Part of a small language model's weights.
Training: a variant of SOAP for these matrices, 374M tokens, 5710 steps.
Each number is 128 + 24 x the weight over its row's rms, rounded and kept within 0 to 255. Layers, rows and columns count from 0. Numbers have three digits each. The size before them is the row's rms in percent of the matrix's.

# o: layer 3 attention output (transposed), 256x256, rms 0.142, rows 245-255, columns 0-63
# v: layer 3 attention value, 256x256, rms 0.183, rows 246-255, columns 0-63
# up: layer 3 MLP up, 1024x256, rms 0.179, rows 0-89, columns 0-63
# down: layer 3 MLP down (transposed), 1024x256, rms 0.217, rows 0-88, columns 0-63
o245 097:097103160138135140157144181088148176155147120163100136112138164163136117108163119129138148120081176153110143131129104138079138076103137150115129114123128112113098129120136138099097105130132186
v246 095:096153115131117124116158127122107149161115181135123158172139168123150113125167137157117135120127109123162114121156102125130096128127144100155115080096116097157151112103182120077158160138115124
o246 102:140097124117155139110119147156133104113111108122142115143115094140127129156112115102124120102146125149140135119121128131125110114108149154071114149125168143105134158129103095175119146137148155
v247 095:115142095126165099129138163208118053147146122122099121114157144116163150122079135165147094158140145155134167115117154129153151105120126148122130141124152130092112161164104137142120131123132098
o247 102:129121096128115097130077134100141184103161150099142107132178128156111145085176139117141123109117146161132115125165107134088120139059139112094160117131147137120126134119158168153123139172092145
v248 106:140102079128153124115138090126159149127124084142111143121168140129083120086101136134153098093166096084146127143118125114139105120159142151122145113120137116117104136140112130128117162124180116
o248 108:137183109121129122136122123132087153172163147156112146111076122100158128126146115137092169130118132152083118139121180122177130127128102104172101120150164122122115135104132132164147095162087156
v249 098:123136068124107174123168111177142134128097093124126156156153158119137175134066099132162113090123168130136161134168157119094131079139129133106140135172167128114143115116149167111108095148095136
o249 105:096106165138147113093120155068132093118114136143151100140102117106118064149166175127107113164121123097125128165126069133150092124171126129082115129080202110098134146128140142130131170135134110
v250 100:151117135140093126121111086105136154115125116116088161080171144137148148111141171128104086130130117099126198154108135134095132128139091112150134118085100127116103147154137086104134129129117113
o250 106:115139121110154127143159142135150107124151078116126166169094165117142084166106094132103165131134162130123118104143147128105113101126132117084079153124174109112157109109086172159156125133130132
v251 097:121114127100120126135091133164148156121122130155145153156110141144093204150118102159182096116156129134145094137131172144157150113122143136128141118166136146087158097140087144101135114123103159
o251 107:112141157154158120094169134111107091132091130135113093101084119088191084121151177148104134145156124153120116091072122095127144128145111134173095139094135121104104123150120138182138130107142134
v252 100:124117131097076116123166087147143113145108082126147109123178135129101084117134119150108108129159129135104105160117093165109135159127096121131096130166107110104162151133135155115109134122137101
o252 106:112157119159161153125068142154181117137149121129152135152105114091161170120115123107133144104112141108182129114147143094171144133139155104127130163126112113141113127158139110088145112123113163
v253 096:145086148118108094121121165121123102131115133100145130114104109105161113088100122104084120145133096160116104097114125134125137116137084146153127077131163126080162142124148133110135111161100128
o253 104:112146090135127118165137070108144155157111111132082140158168133138133145148100138155160129130101145161139142143138170117096148142104129099125129116083106121185124124122104158145181132094130136
v254 097:103144109131112126112147113159107123120145134164172128109119091173118134144162124124111152133114089176079135133143171123107159136124132125149171114150170117137122123080129157162096123070116141
o254 105:119138097133154150113148123123178124129131098121120124082142097100124140123116185126152124147165131128157127150091142149094141140131118177119130143146121096116162127147152115103125109114133080
v255 097:117137169074165111144128145088119135121112104148131136115057122113133114126096124147140136144122138130123121158149129138119145115114133154139150133110108111142170108115145124145117129161151096
o255 100:128096144173095160119096125132155160169112153125123121127142143135120131106151142132094104123127187123126103130081170116107126147138097113114137133136134150139123160139139093110117135102130134
up0 094:139163078151164115131086116127116137132113128144123085081118147131115112103113136128173105158145100175110124131128091157177102128130169107146133130132139097133117101113100152140131114114162131
down0 103:128146158097136112121079166130123117129053141167148151114119115108187145147171156139130148139166115133137139120119110157120126111128131118142135131097104125103099131147110157128102150113157104
up1 094:105160163117177110162111162137141124100135139115139131128126151116178147152109072092144119120080122134122138157146115090133140172121130130132126098080105132110108107099144153149150088117154100
down1 100:128137146164106116104134129140117092125129133097140132123145125087115090143148157155137141120151117103117193112082140092128134115167149114129110132124143142164128083107126124117157139093097139
up2 099:167082086138157147112131129129120146134148156119120107106141152142132125164140119191133113153124121135130163156153087131117148111181126125149144156118141118156103136142159151175175154124097108
down2 099:125148171074078148129156127155130147128128143123157137112108115166142145120128129119162133110140140128164115118175155107156134124162114147104103118159077148109118102139119086099113134134173096
up3 108:150146098113103145115150119134121089106152132124130124116144131107153161113095091112120123113091166154113115168108129124140142114129152163134147136124164124131137116171158132127156142143120116
down3 102:124142176117073136101162095114127134122130152120106134150145124187150087112099150092070079159104120137123098130144089138074104113137137116101167086082134168136126116073118105165115100125099126
up4 115:137138091143103110120098155131144106125145125073134097146104166110126134172125092112151111110135133161122102174184136127177101113123121109124134152108114134116144132144090112119155148105156116
down4 121:148093134154123157132106082156130141141157121131089143168090107121121111133097138107140106142148086124173118163167128100131109148148137097140145116103173140144108118067126131111132153112140121
up5 091:106051087132102117141159107130142070155146124100178137104148104090123122146142122124152097104145144140076099123120112131100164098163141113103172138141115139157162114097103107128144148143151149
down5 093:136137129127116091106130119135162127148156125177137122154104121124157122159094137105101156118142104159148120149095139138147099114127129140106098091103115118144141113126087146175114121145131157
up6 097:108143085111148135119112170114130139113122151110160191145115163136106164143130121137119091159104154077133115151121136075096157147145126160131114129114151139147099119133123155108141083126132137
down6 111:104109147167120100132112128125091133127120167138120064155119124139105105119142164124129119125149154125095111161097163110129128112136141112099137119129121131077137118090131091183108131106109147
up7 089:133126106113105104110145158122097150090131104132144140143103180091079155138171093138150157121157176144139099123110132141168132122125110100145087115143186127121156146170150160123128083136137097
down7 104:091135127151112071150138148156112116112143156110121117111091152136114098116096164122166123157135146104158165146119151132137150077126120133118141104106108105102149143092115083109126103125167106
up8 099:153145124100165076116098103121092153089116142094140156144089165133127185116113090092109127117118120110111105188157139121144156109134165117127121082120130143105153142117128150099141120136114104
down8 112:125135117117142138109112112122142118120113158101133131146165145114120123127163125145124116164127136182128089161136107097166140119115153162120112133145131163148151113125127176109133088125175152
up9 106:115087101170144134173133077136111124143131135081117069113128170124150117148100134103134114120112144140104164115094108083139160142135130129159123133119131169130163128089111165157180157139114171
down9 092:118145127194176087115111135136097121158145118128132132107135117117086135134116110137096157136119115129114131095126136156150095102137146127116136103139127124186121094154213154144123135126123111
up10 097:123133142140166142154158129162130131125156121117141099119126149126129144133168071086098137115107138115137123097165146134113137098149162164156120104132085144126103112091114181140125113121087117
down10 111:150145146136140160106122105161090122148108097140129154155123143121133121118109122122149091144118151128128159127098098165107117125073132121135111111107109155142147119154148143137167149125119139
up11 106:139085091144117103108097120097162089118155135153105112104142068142122121150118187134175143127113114135145111147165125142126122089173142161105150176125107123144133154093117120151062090141154108
down11 103:126133190136143138140095136111100055139120120051120155101128133123107125122105115121100134170090159128101152089125118143137154135115133131111138104148128098100159123148181159101099114129118120
up12 101:125081139114096103104087140163108151136117128122131125099144140142170137132113154166143127131086147120103137115132106154096121128109166158130076125157119114094151098113192141117144103158155149
down12 098:135152164111152169179124125143129149103114118130106100165145153147141131152134128106119134115115124170115097127093163152161160129095115118158154137128118091086116103129184073143108116148115111
up13 095:114157080123112157146135097141103127164072112122138127160114154109108125121075114097150097125131158127162154129123122109170159160162126166090127141098162129139161134142115091120135123127095123
down13 099:161165095139110100166162151160105115132132116071117164116127135147107086143114139119122101157129138132129133110099111115139099130111101094081134118106056125159168110149113171143118093126127126
up14 091:128118133119122098117124124121137131136089134136145122107115129079048122155123153098118093078127095081155137147105170147125134133113162176151119146115122119141119101135099116118153109153116148
down14 096:176109126129080121111117111142158145141120098117129097123143130103137139133147126124111122146121142131154104090146134157143157128126115120125125094163103147135092132125176124088178127109090101
up15 093:109161123107193074137143158119133134134122142111122138088084171118139103155129147145114111151152165131100081142142103142115114134098106151062120174178134128094124134163106112157118128139123107
down15 084:126131101139115141167142094099145080171157151149138169134167148113154109130123206164143128140121125141112127103122121126109141135171140118127108178135092156137094139116108153127170124148121083
up16 108:108123146083131146140122084170145088120121114113154117116101145139159127107159106136107120125088141122094117142134130138150184124118172142133116123066135049139151109116104152110157152140104119
down16 123:158124169071128147147136124126123106121143136116102087156128080118108169108125125097113116106133123160074124143153111132132115124112129135173146121114126118109148084130118116127121126124134137
up17 125:103179112132115128085092106120173101099094153116110124100135134110075128130098119134135123140138117146121112131164121124151173135096125147149120077159140111148120145106117141080072123105113125
down17 115:142111166158111100134062169124145083159136119127142128162138156156108123188100111128165115089146139109111062121109110149113130110159145100141107124120120122132177147157148117143107149113153113
up18 108:101121126121118147078144106119156165146095137113124141120113172090138084118160131109136141120132112090151172142120133084103140112125118097211096112166119133147111127110135088126118147124116098
down18 078:125148058131124159137127109112143119072160145140170141147125125138141111117138089127157105155138111150145161128123143158087152095119126139125158113120151128114136156178141095132130140088098132
up19 097:124096123131084164111130161198094131121098107108143122132132126087107132110088114091140116152148104094165090113162161145144156118103142133129122109145122133102133122188135130132130114103128146
down19 091:135129152102148131125184143110156128090140167138098143093133142155119082099147108153169150129117173116099150117106124097101155144096154130120124129077140134107160109070136117148080155116189127
up20 102:095119157149123121081120167154113096115105123054143123101144149121119100109139169185134150118128143090127107162138101109114142149113109122118123116126128137162126149141133127126131131106120129
down20 103:115119099138145129099137162138130138125128121087162142153106061173131074107141133141123160109150123132138136116139132099099117139144130159135140132082093134104172149091138117149098107109133121
up21 087:127163075106143107081127112134082158132152168120098173127143126112096139148086156121113115124075151129167150123152075111139133145129141127150111124093135107141142099093131139112101149118128141
down21 105:109157092124127102122141146135115131096124138140116111088128140102143122087116116140133114107079136118124114099112155139082181131137075090220130111127087116117145114154127138137168118206134175
up22 091:135094123098104124097148124106128126142140141119161109112157122114061068161141161136173143146143113126088147137103116115144140112132102151113134128139116115136168170117116113143148175102153078
down22 100:175150115116115150114122160142109145106182130105123145121125111109098127137137172163118116126108098138103118145104123122159092128118119142126121128127160114116129088140136100136128141134131111
up23 096:128099083140146118077128119112152146099145100088135119102138122112130127107100149102162111138166184147131084148093148115144161135138128123121192130094131134175133130147197146126183146123125124
down23 101:098132064131130154110146140108157133135189088138151131147127112125140151146138125111185085127162160156115114123147170115124114105090145137120111152116148129147125140083165140137162142178120143
up24 096:127113156101159143098134109138135137131132086086130129110112094127148124114128141144173116121110169102148087080119114108120117161133144140131137127117122112163148091153142156121150133097122137
down24 087:174130141137119154140090107126160131127120108163126109125087134117103138135163174121149131119120083167095139142116124116125072147160115143153157141074155160099096148076099151148106122128160102
up25 095:147117135150096168171079126149094142123108180129159133121098109173153115116135130121127107100107123130141104108117115111101115152099114093128157102127107153149143143134109132136133113165169159
down25 099:100131107108136086152146167127160133121205057123109120095165146138135121144154080139110127156109104117109143107119155129137200121131143124086136147138163100097136124136141128144137134098115108
up26 104:129138139094108139204096132101106151161105128120117128143142181088118083131114132089148094119119101080146106142153094128146162142121155145148109100131120143111148142081168130108109124156138164
down26 090:098080140165107127130100129118174134139067106126101175135158139160110114143135126100183116175108109124094132133136100132167157129096119145158106100156135166130129125165131148109176106122097096
up27 097:112148131094123113091144164129106134137158148143136147112144125152132127143095107147143183099112131143150132136167108119150123139089110083099145171137089104173130126130141124111114146130084110
down27 097:121159119185127157114133147092125146142102113153098111103104166127112160119106147135139075110106164120139118086142104150108091120139133138144147176136190171103146171138109106150128121121137148
up28 108:127147119180138121137138086139117117108133109089150137119094116163193114151189117103096135114123153090135119155086126124163142101079133111173115138128137146130109130167121121080092155140166162
down28 109:132165162106118101165129160077136128136108096166173123158174120135152082109117115119110124195118154076132114097111108132120081113149096101137112100127132105081133104116142112135110148123155172
up29 103:122139111147148127149129163145098121131132159132159148087137145136127070102115105141108114125135102092114174127143166109108108097130122116134147147159167134147104131067130152163063063145153158
down29 104:122121151165141127106157097114150134149100120113123120111139129077147116139118138139101177083110123095150087132138122158126111164128142111131167103139109152152119110116123113092136183143085147
up30 104:096080119137116158134135133129132109102113116081135105113142145150134145160110110109169124128143124118175147139143095149147103145086131132115201133161170146103114121184134109076082141090164102
down30 104:135179149127132127143131117109128097113123143175154102178072153134159144125159134137125150147147149119102103118136111134128131095145152084141093156121134116165138123129119142131125169104150120
up31 095:142118082166145121106147112100097145087121132114100127121151134137134103145156166187159138127131127110155117122141121109173146142102118115170131158118105097133162147122135098105123140154135116
down31 109:167076135121096126143105156118114090085153138152162126129146138116131108089128168171151129134169113200165130122123054105188118123143108102137143132173134120129129144074114164129112139124092128
up32 092:136105120101108111133086122137105159117161156170138161115133138181150080124168108094157111158111172134170107166178153105152144139118129146133122124135150138119149136110117121144148165158133173
down32 093:119127179159090122142150125160156096169130177148130122125129121139112151110135158112166130153118171140142134088128146152147110175128105132135137148111132134148146093136142097133074172107086080
up33 114:124071144107175154113148118146147128105110096137125114134119166085122133167134093140133158094128111131159137120123088174115155113174144136104143176147088123154155137091132124158146140165107128
down33 083:177124124118143122141124145083113101109108139091117111140164130176117117107100105118113136149119167115117139128129170115141129124110121145164143141092142133107134146112102126112091159170136114
up34 100:138147143159119140075135112073069168140139116145130108123136127149099047137193163134103115096161104106093168125132142136111166135142130135148104132123128114125093114124113112103155105122132123
down34 109:110167138121132153139109134159106102150131134128132107115167089154152130154109119132154098160140107128104118103168130119137121172103105132113160124139136092151131128132130131154095110116137085
up35 091:141104130169143140127120158082143096166154109126122091114105125094152120138115110153159154101144121098152116138111138154092170121133094136122127162142104138169110113155148160149100115120076131
down35 098:129159102119120148127107117114147086115129131146090154148115143103108087146099130109139157152112099124153086131128160128080140187099136077162140134118149144101143109171117115135146186148145105
up36 097:167123091113150141146183112100144165112113170114139085078142129080122132157136120097126086076126125149112128169129073116128151114117114131127104179154096134170141117105138130111134126161132107
down36 110:175183118115113160188142137115116139126128121169072095141136107104119111107125152155141165131116132102121125156138119127126071047121100114150111176131116092117101118096129153099142134136140152
up37 118:103159096143174125127094124086113110149175130096156103070135150121095123111121087116144129122119125103146140177108126114112101121117141116155097151103097117134156120093154140116134133116117125
down37 094:115115196111076134160143136163120085131164124148120125099146132133135124113120118169114117121135155146133095144127161138145119141110115079133127129141150124090113140104148127163144120117132122
up38 100:131114132113148117107149141104120133129116107087140096095094169163143118105094159117114124130104153159114151147136108130163133104131185123121162118152124121181113136115154171174086154147128121
down38 112:151128124135143106127128139106119140136124121094144139148143129064104153077092091138131129167161091117113142078128131094105193163156092069137161108145096166120129185154143128128126109179097105
up39 100:115104183157150109128118120168140120159055134150142112105137134130151091144122134141130196118103133088109110159162159162121164131157157092118143104120119132139118121137127110116136109182089137
down39 084:117119104149131144124119153093129153141153114105107126109139107128133125126130164098163133103116133128143142128125158129157208090164106118105089120140100116084138151135110144109128104129124123
up40 088:100126114096102129107125164145103134139140136125136114139112141099149131098186126122094161156178142146126106116156136128138159080123132130144150128135080155132151181139136122123132104113131114
down40 089:102096119141098072175137123095116099128146100115151122135096115139128139111101121147120094146151108130092081105191115108131129163143144125166080161122127141121101128179078148121147102109142112
up41 101:088124115144079146144142113153109091130115129100103122136126107104135112138151120139111067087138131150123127130108116108151156144064116131128151111165128112103149132150131154117088118132131152
down41 104:126139106136138074110105064133135101129116114151097124172132111118136112131106151066159163195196128116124129107112149117127139136125120140139106125148138103126154131132135153146160179145164130
up42 094:075099120125109181157095115142142092146160173119133133140124140154136123127152094134123077160154131102136123141133151110126080112091165162126159137137100075124167149137133149133106106135165156
down42 101:143130139174170110108142109145134165107152116171058120095131110111194144133115127144102110109121115115140124111102136133130145138173118127150141147153102137147123111111153149141140146124155171
up43 117:128119139101097125140103116142100150119129171139129150102139179164137106102170194163090150133128128139153109159136180115119138143118129120144126122109121144138180153143137114138106080115129142
down43 124:142127175101137129106112151097125123146095135105153139126160112149119148115133114147112129127134122124147157101170158098132082113131151149164103143142159103145148157101172149116129142152179155
up44 098:086146109141110161136072128105133091145113132107145105138134162147111128116164060099112089133079152136101105129136093103098141136174150141117139136115108104141162102137132142156075074105169142
down44 107:067103121118150122128141121070131124115109116118153120133157119131142081176143082103120145173108160094127107156133132125112122166135135134168154157126143097146114123100113143113101103149089205
up45 098:134128150132092150086176120118170130094140109145111133083133135104147102142146108160144120111134143134093134119136117132098114094147119178147099162156126160121157093112138133119115160159108102
down45 088:107089158103135104124148103167145083138113115102142149151135127108184159127111138099125159133130100112156112117125107125122105112136129112093158067098084126104120129141107143138131131122167148
up46 103:109141143109110140115126166151114110110116106107098102114147156150114092110157101146096123104140146071112157173164183140142110107107133104135124123151115114140128115104142120124159115164083131
down46 089:137096120150085111152170117132109135141172133096115146133098165189159133085158131123132134165133101114107147128100113084135127106160146081183136120131111089134102119152147155113207129150119095
up47 099:126104124110153162118156143127136091139098182117135096125157126190154125088171101175084170148155126119151074125134109142122126108133110120170120128096108144158150125129174129154138114140096095
down47 099:134121150119093111102163161096115132138113144127143093121107116102121118099124180130129105115166116147115129103118151156124103128140125132125129160147166087127165153097106118161139124144109119
up48 087:128140119149176159067174138128159127123132113157131128105111172167119145117145139127083108106136088133092135121129141157148103105116104170126159130133120133140090110106132145096099132163104140
down48 093:107143149118148116117107101108104118156144171132145124117121094132109131147134117130165105109132112072143120125161153142103108154106105126105100173140109154132144121119099116158154135109174126
up49 098:108143146109120130102163121189134140109128129087104101106077192140127146149171135129126140113120137155147138161168136110122141143091122103150123088113110127137135136163115170118107105104135124
down49 097:108108109111117133118123144104145172144134147117117132157161163149143094178145163130137158143163164118087142135111157139119156147141140126109099128176118167115129160076130120090084099113166140
up50 112:106125108107109176104133136147135134103118151119089141149111185131119101126141088113094137158107120115105117126125136114120134097173127138128138136119144165153141155150137146116131137117096126
down50 109:118145163112138125121159112157110114103114119126128110121127077151157119173090158123119137123123121169141167133101112126145101095139120100191123084165115100103142134138122124122115137124147110
up51 098:118113128100158125099163147093120113096129127141132095121113139124141119090137164074179058146127127121110140073155144096178130127087133148107154138164125118121151194142124159122149165110133112
down51 098:114124161148129116123137098152100123081105174119090128154129177151115159133121168121114133098103095136137141144156100082114160116151094148102159179162110170123139136130141130104128142105136122
up52 089:151133131140110121136160151105132074113118164139143135094158126111156156105112150159190136090087126144094146173154110100138088104158066152122116126105121107168138080101102140071111120125111107
down52 106:140104112118103149096150134111132118121127089128123117131138128089119119137144121131130125166135127150152110125131128163156121085131099116116133139162124095156135168091075138119131117150117157
up53 105:081143115170101157127145097118148169152152141106110166129145108114108127098143113140118130076080131098140105129114110153101149144066172154166103151114115109130198134111124138112142151139110134
down53 106:156086149129116123153122149103133107157157111135153204148177143094139143132137183120140109144110124129145145076136124099136140137140113157107119079137159140118099171137115100140116111148096114
up54 084:117147124101146120126111131119112181124096088162169119119123121129145148125146147124152133147110076122131152113172074129125140168187177114135109101080105140165162108131129170121169162137091140
down54 095:132145107171101109098149097128132096140129106110129083112134150142118166169120102116136133125161129086151130109116148116119158129119108145151162118096115101154088161142169096080141128108116092
up55 097:145130119131164117113144140129133146147121123137152157120113125126075105129171085119148109137138139140157107122128140110127081081136162128116138157147140084144136116141137062097143097130144166
down55 096:114131119158137124092139135122145113153103099090161129105100120095121135123171092150138093094152124148136146123122086107136114126118114119170167155135076112131151088113127124086131115094129118
up56 095:102156120081147169176116096130134185119121080109097124110132169127114122142108156131167103110102148133145100121103164132121133136104149154146149073108124072137096155115116150100126172147086103
down56 091:143154122145110125142115121117105127155116056131165119105123105107115147119100108088115130188125112147111118132178150146168195108120120111136100100121088127090124100150129166138109127127129163
up57 094:128101123113122100173131174154142123074100119131133122135128133100100119165113113123165143137176156095117145129108152144137124114096166150139134106153126083109136136110139181108106103155126159
down57 096:164129156136149116165131089164122113100125120124113135126146166090124173119154150126114121113164134126118122126167151189127118158140101126093104117101102131102093137146128188117124117163104097
up58 114:151101118106125146153130129086096156084169152138148160157107134198119134121142116144122142152127160118149120149063105101172090130138115142111128161159169151145128112108120143124140149171155136
down58 099:118119121133133103137097156143148135155144125096130144112155144100127066134120133132093145124113115107090117163142157101054099139095104106175096115097149107130133137130157068092123153138172146
up59 099:124125125116142109156127135127109179132147139107129120114124151097193144104111072148167159148140187110170113167132112076114107148136109105126094091128128121116175149168109131107094120106111110
down59 093:153120105116114106150164127115137130171142098158095149117115139147129157126124166124110117136131125172083139123141109090162122140155128140128168091172115123150125118112119116157115131127106127
up60 100:161062113105140109134137097140142151143117116150103106143109122076139124110121109051117139121116127139124089143113134122146139119125115160140163154154096105134127097128173133107126126115132130
down60 116:147081136097143144125126101107115132089134122152154146186093153136109092103101104146158165137127101136131149147127126122121122141126138096134130128105144113106176136110107116087112124180157185
up61 115:118148141126172122096127096158169148140132112123133113126110101142111141144148094144124101112141100106113117151171105147127129139147118176083163132134104109102131113154116142130114178105121099
down61 106:107114123174132189129124139148121132087126120169107150169104159118115096143145142156113117134077107081103115139137147147109153128078125106132108097126098178096106143134110112108124122159112162
up62 096:143113156127120124123139148099082160141102139102121129160134125175147119183124156110123150143134165115117138119099161129141153104097103117159122069112130139192173131125141089121186095117129122
down62 088:145144160130137075158124121123176153139151141124155143113150174140140133133106092103118109115122123129099146113162101094155115133081106106116126100142114133099125142117119138175111118122099095
up63 093:125149109161145200156079149123135110128102099111115129131135143074094124105150102119148104165153107133139123173154159088108146126114159151162159096153095091095063118114114137157091089106112148
down63 094:148089172154118128155114140162114151149150169081131125165147140129187127162140132143111068113139090127110132184128129121141159110152168173126159124112136143142079141089166118140131121114138107
up64 106:121124122158084132117101108114128114110119123137165122085165098202079123118121173135117123121120102137143133128107133174073136137126159140122148081131147121094137140108150096131104125151146142
down64 096:087120117121113134150163177127137154102117093112146139145122138125109189113083129112149122120140152169104103124098119114147146132077110134146155192172111103129136147152113186140145115125099071
up65 094:118133141139117114069092137161116128142113115128097144083158130133113128093142104124092110114102136071093134130164101146127087131138143124150134113151103115123124117119141132180156129136137127
down65 099:139130180132134137183151132123131112155112167123143116169126151130142112125140162112107169124166121127156138137152152091130137090116128105112111110111126116106083132129130111156103112074165077
up66 107:156155157108107155082156118141092170121146109128106163127123165113068108113107109109133134119113151135070131126152143157127147154169114132109120176187156098155117112121142144123118114176139175
down66 107:117148139129066103146145111159154093157130134129142106086105126137122155119136073162116120101119101126136107156137125135150176167170149108119178120092185113160125133140118130123094150124062103
up67 090:166181134124163097147106114135103137143132139109136164118109105111144126099153147039220127161104174118114151137139119146151116144115124115116138109112112119134133100131112118147159148120115161
down67 093:139098094138102129192123079139158122133137134121102170186134105159111130150141123132095111116142165128147165111107117123133104149121176112107148131145109133108103118111140134098142151141110074
up68 101:141131138105121108118073124156109143143086125108132161144097126125113116105100125115114136118112123124139134130115140170119098114128150099127102174130111167133166124082103101075083131151127113
down68 087:093163146115162142170158143102138141109129155117084095105127140145146125121143102110128101158126133133161127102155080100102156140128116142109187106115174089112101111170135159179113128122114155
up69 093:120162087123161122112116128157130142185134107113147155126106101131131137108108128114144117096099164145125109120144131147134158125141101135146156121159142126103146105125112143132144119106111179
down69 094:138117156092112113121137155113156129107112134144132153104083124149115179118103098146096109143144085115106147118125103145116092118125165119083060130110159163109118174089137092132075143170180062
up70 092:127162083072152129186139139145143121111111131102144103115113155167129114115107140140146082103097119150111106141118125155129176106150103152095142152132147131156137115102085116108165111116096102
down70 080:131117108145109120137147102156079192118165112097149123115163154107162133155134157158169148155141119126129114124100113145094141129169110072126119112099122128121123149110142102153143101125144128
up71 097:119127154085142174132149132093149128117120138116112146124138131089181142175101136152141162161087150122100105116099145173111164108128118126152154126121087098171114110134101105159141114123121110
down71 097:146095145066126100135126132110177146139126129132144110110138129183149119149150131139109061106102094102169114098112121099134102097140084159161138112149114130106126147109112140103152108167104123
up72 121:098149135130104164097090147146133119133143133147102123155165111121146113137172159172128108096104143129093110062094122140102148167138143104104110130066104155157137128120092120134121123137138158
down72 112:127107131143105146195137120123144126111171133167128167137167115132123133078137155128117145175115134101134188098152135094099111162138128160137109118122148151122125148105134115100097121107101125
up73 097:164126116122105109100145157133133171161167123115145139125069108123140134108109106144118164172117091107139140140104118166103135122166129117102103165145072098134160168113141086099130151186125160
down73 095:120195151132140107135095166145060118140096146111150130147130128125151131148094149134128134155139148118112099117149112161147153126101160101156120128157102174109151140122136122158170147093130123
up74 094:125126139083112141090127172109107074114109133122140120149162114115123127122087098118100094067125121129144083131157137126123086138139102118139114130146116147121128114095150126099108098117154159
down74 094:137146114159174122149135169138120120117123137155174108153156158146095118146121107124113125134144120167140075118125127136139092134147138142092122118097181102116113159124141130138119155119093096
up75 099:115159144180102124108083183134149079144101113111111151127140122106134134130105101129153081079114116119098095123136105131131119104131147178141099140137145102130118144077144131159087120158114118
down75 119:109121127183142143085144179107145149118135125133172151119152092127114101131138136130111099141095137081096131098153114137155118110114178136079124081118153104144103077098127116126126158098117112
up76 094:157082129091118087111143133125134147080107069095153118129153129134119114119118120106144137154115112151117111135149122117101120106108102142109116113141066116138145147115176124132157149148147166
down76 093:098157097134172125181122092140094140133109140137116131170113109110175080162145080136134134115153145151138135138132137119103140139117114132182096143119094102158100101143151121111150113141159147
up77 087:126112119134145128158137141121135136131150126159131122169120075128082108128143145097153094158146114154093161129164173110095158129114123120193114125137167109103084102090101116141139101125133155
down77 101:106154147137099124124097101116122131111108095109149132116174128123135147137125122144131156105072141117150108145098159109185140127128143121092087163130169127100105137120123094144110087126126176
up78 089:161149134113140152092111110155124137065134116093160137106157139160136089130133138151127139134166120117110122108098100145120087090118117139156128153119085113112084148150105155130143139146106085
down78 095:133159148078121111145106129117110092131117158105101139075120176119106109091164084130106112075117126113095074108137119126139125087116163126105101161132095125098138143149145120141061067096127091
up79 094:154116118157136136116122113194118141141098161124163141077124183148161130151127093106148125182171148097192122140136129166125137151113152131119166125108113125154179125151108160170152101117141115
down79 097:142115113099132172155127121130131119136125145109103186141100128174100129150151167082106096148115133117100105114153121143088141137137092123121130140110100144110102100145139123096167073073108087
up80 138:165109113122140148112113118146124163120153086103142111091109110141146150149133124176134144124118106170128136159168104123186133109184082164122144106142152129164163141111141167117141130146114169
down80 117:118158125128129122123093096149097143144114170154104104158114111100121090108137129136131138130161147102159090132109113121142130182138152086130075151124141064184170153117116102116132119148153130
up81 097:170125086090146173154135132114089154145155109168155122129148137146116108120150072152143135114075119184150120117132136105151182130163148155110145077116165149129130136136134119116159131111148159
down81 100:094104135126134143106126101148121112076161125120114148178104162109093139162154101100136140105161134146117154116134097147156196109114131102106114098097152176137158119096113156068125172139124158
up82 106:116126122130136118134107087125137151114130131123119106111172143146145077105126051114126102159122106148131130102123132159140115158140131127104149123156151157118132127095171154110136057167081167
down82 105:107133137117104133166191120120171155109116092130118134162105101125121083137072165120107148159116121104170099143070118148142130166135129145111126142119108129094146150116120130121079142119138141
up83 090:166089111086133164105123170098063088102109138168127082138137163138119156132117122143112120119123087101142092135125108129116089133101140198136104154137115092135160135122145168109131124126096159
down83 099:144103101126132084126097113106096130125120177089152139134136105065152118115119094161127131151133142137085094123155109135106132148168178155108157142125146102127097129108130122126070121130144110
up84 105:126109140125130163117150133112155132171115133102116125089162171146150110140104121116100116132138120146138146138143144156184144100147165142131169124125145143175131132122107142125130122181156116
down84 101:100118137115150122137154103141153147146133144175119115122147110109097095138123133151118109125132098119150162144122144139129092132129117133147123166152120121153148128150179146120080111135128119
up85 101:153139119122110117128151192115062107135125141112136182087142132142117108123138129115116137120133136107095129166139117134175157109130121120182119133125129139110115110116118131140111105156125116
down85 097:113117169107129196141141119137097135123135112129164139166117122136109133141126139116090129141177119134158132109085092095124082110108097161137106127097151133152153109084166131086104131129123124
up86 108:140116144095090142144110122160129143093125122081148110143136120115153159145139073167115110155122160125101115147153091115150137150089116130113141079079138143133117152157137129135095093113103150
down86 103:128122135137122131123135162129122151135150098140131177134166131141138110088070129130117123122126139147140142167129121107067127082145121175106141134146148166160117149125136130142156127102111155
up87 103:164128092129125175107141153112110129118131122118130162128119130139082127138112100163119154136145107119135131151123109134118169149130113170116143092132117184169121143122134132141147094160083109
down87 103:135148135115145141140113117126097118101127141101086076111100140133156153147124115160111114113127114147087125131114153119130137134127153111146129163084098120161116160137134091134132148122132171
up88 087:108117115143125157122149127143097142076119153151096112106071083077108145130107130142117127139120110148132164090144131154124147098114120178186121112143161123143106094120123102151117108110144114
down88 097:102152132172104157117116076151100139159141108121107116106153109087121131107133161142106142179136126096123119107126138158100119118168117106084124128128158174166141127133136119112063089141183103
up89 117:086135172134129119141090175158116098133112099105140117149115127146064144138148112133147108128143111100107136131121170182127149119096140145167128072112145113108117145094130125144129102178107115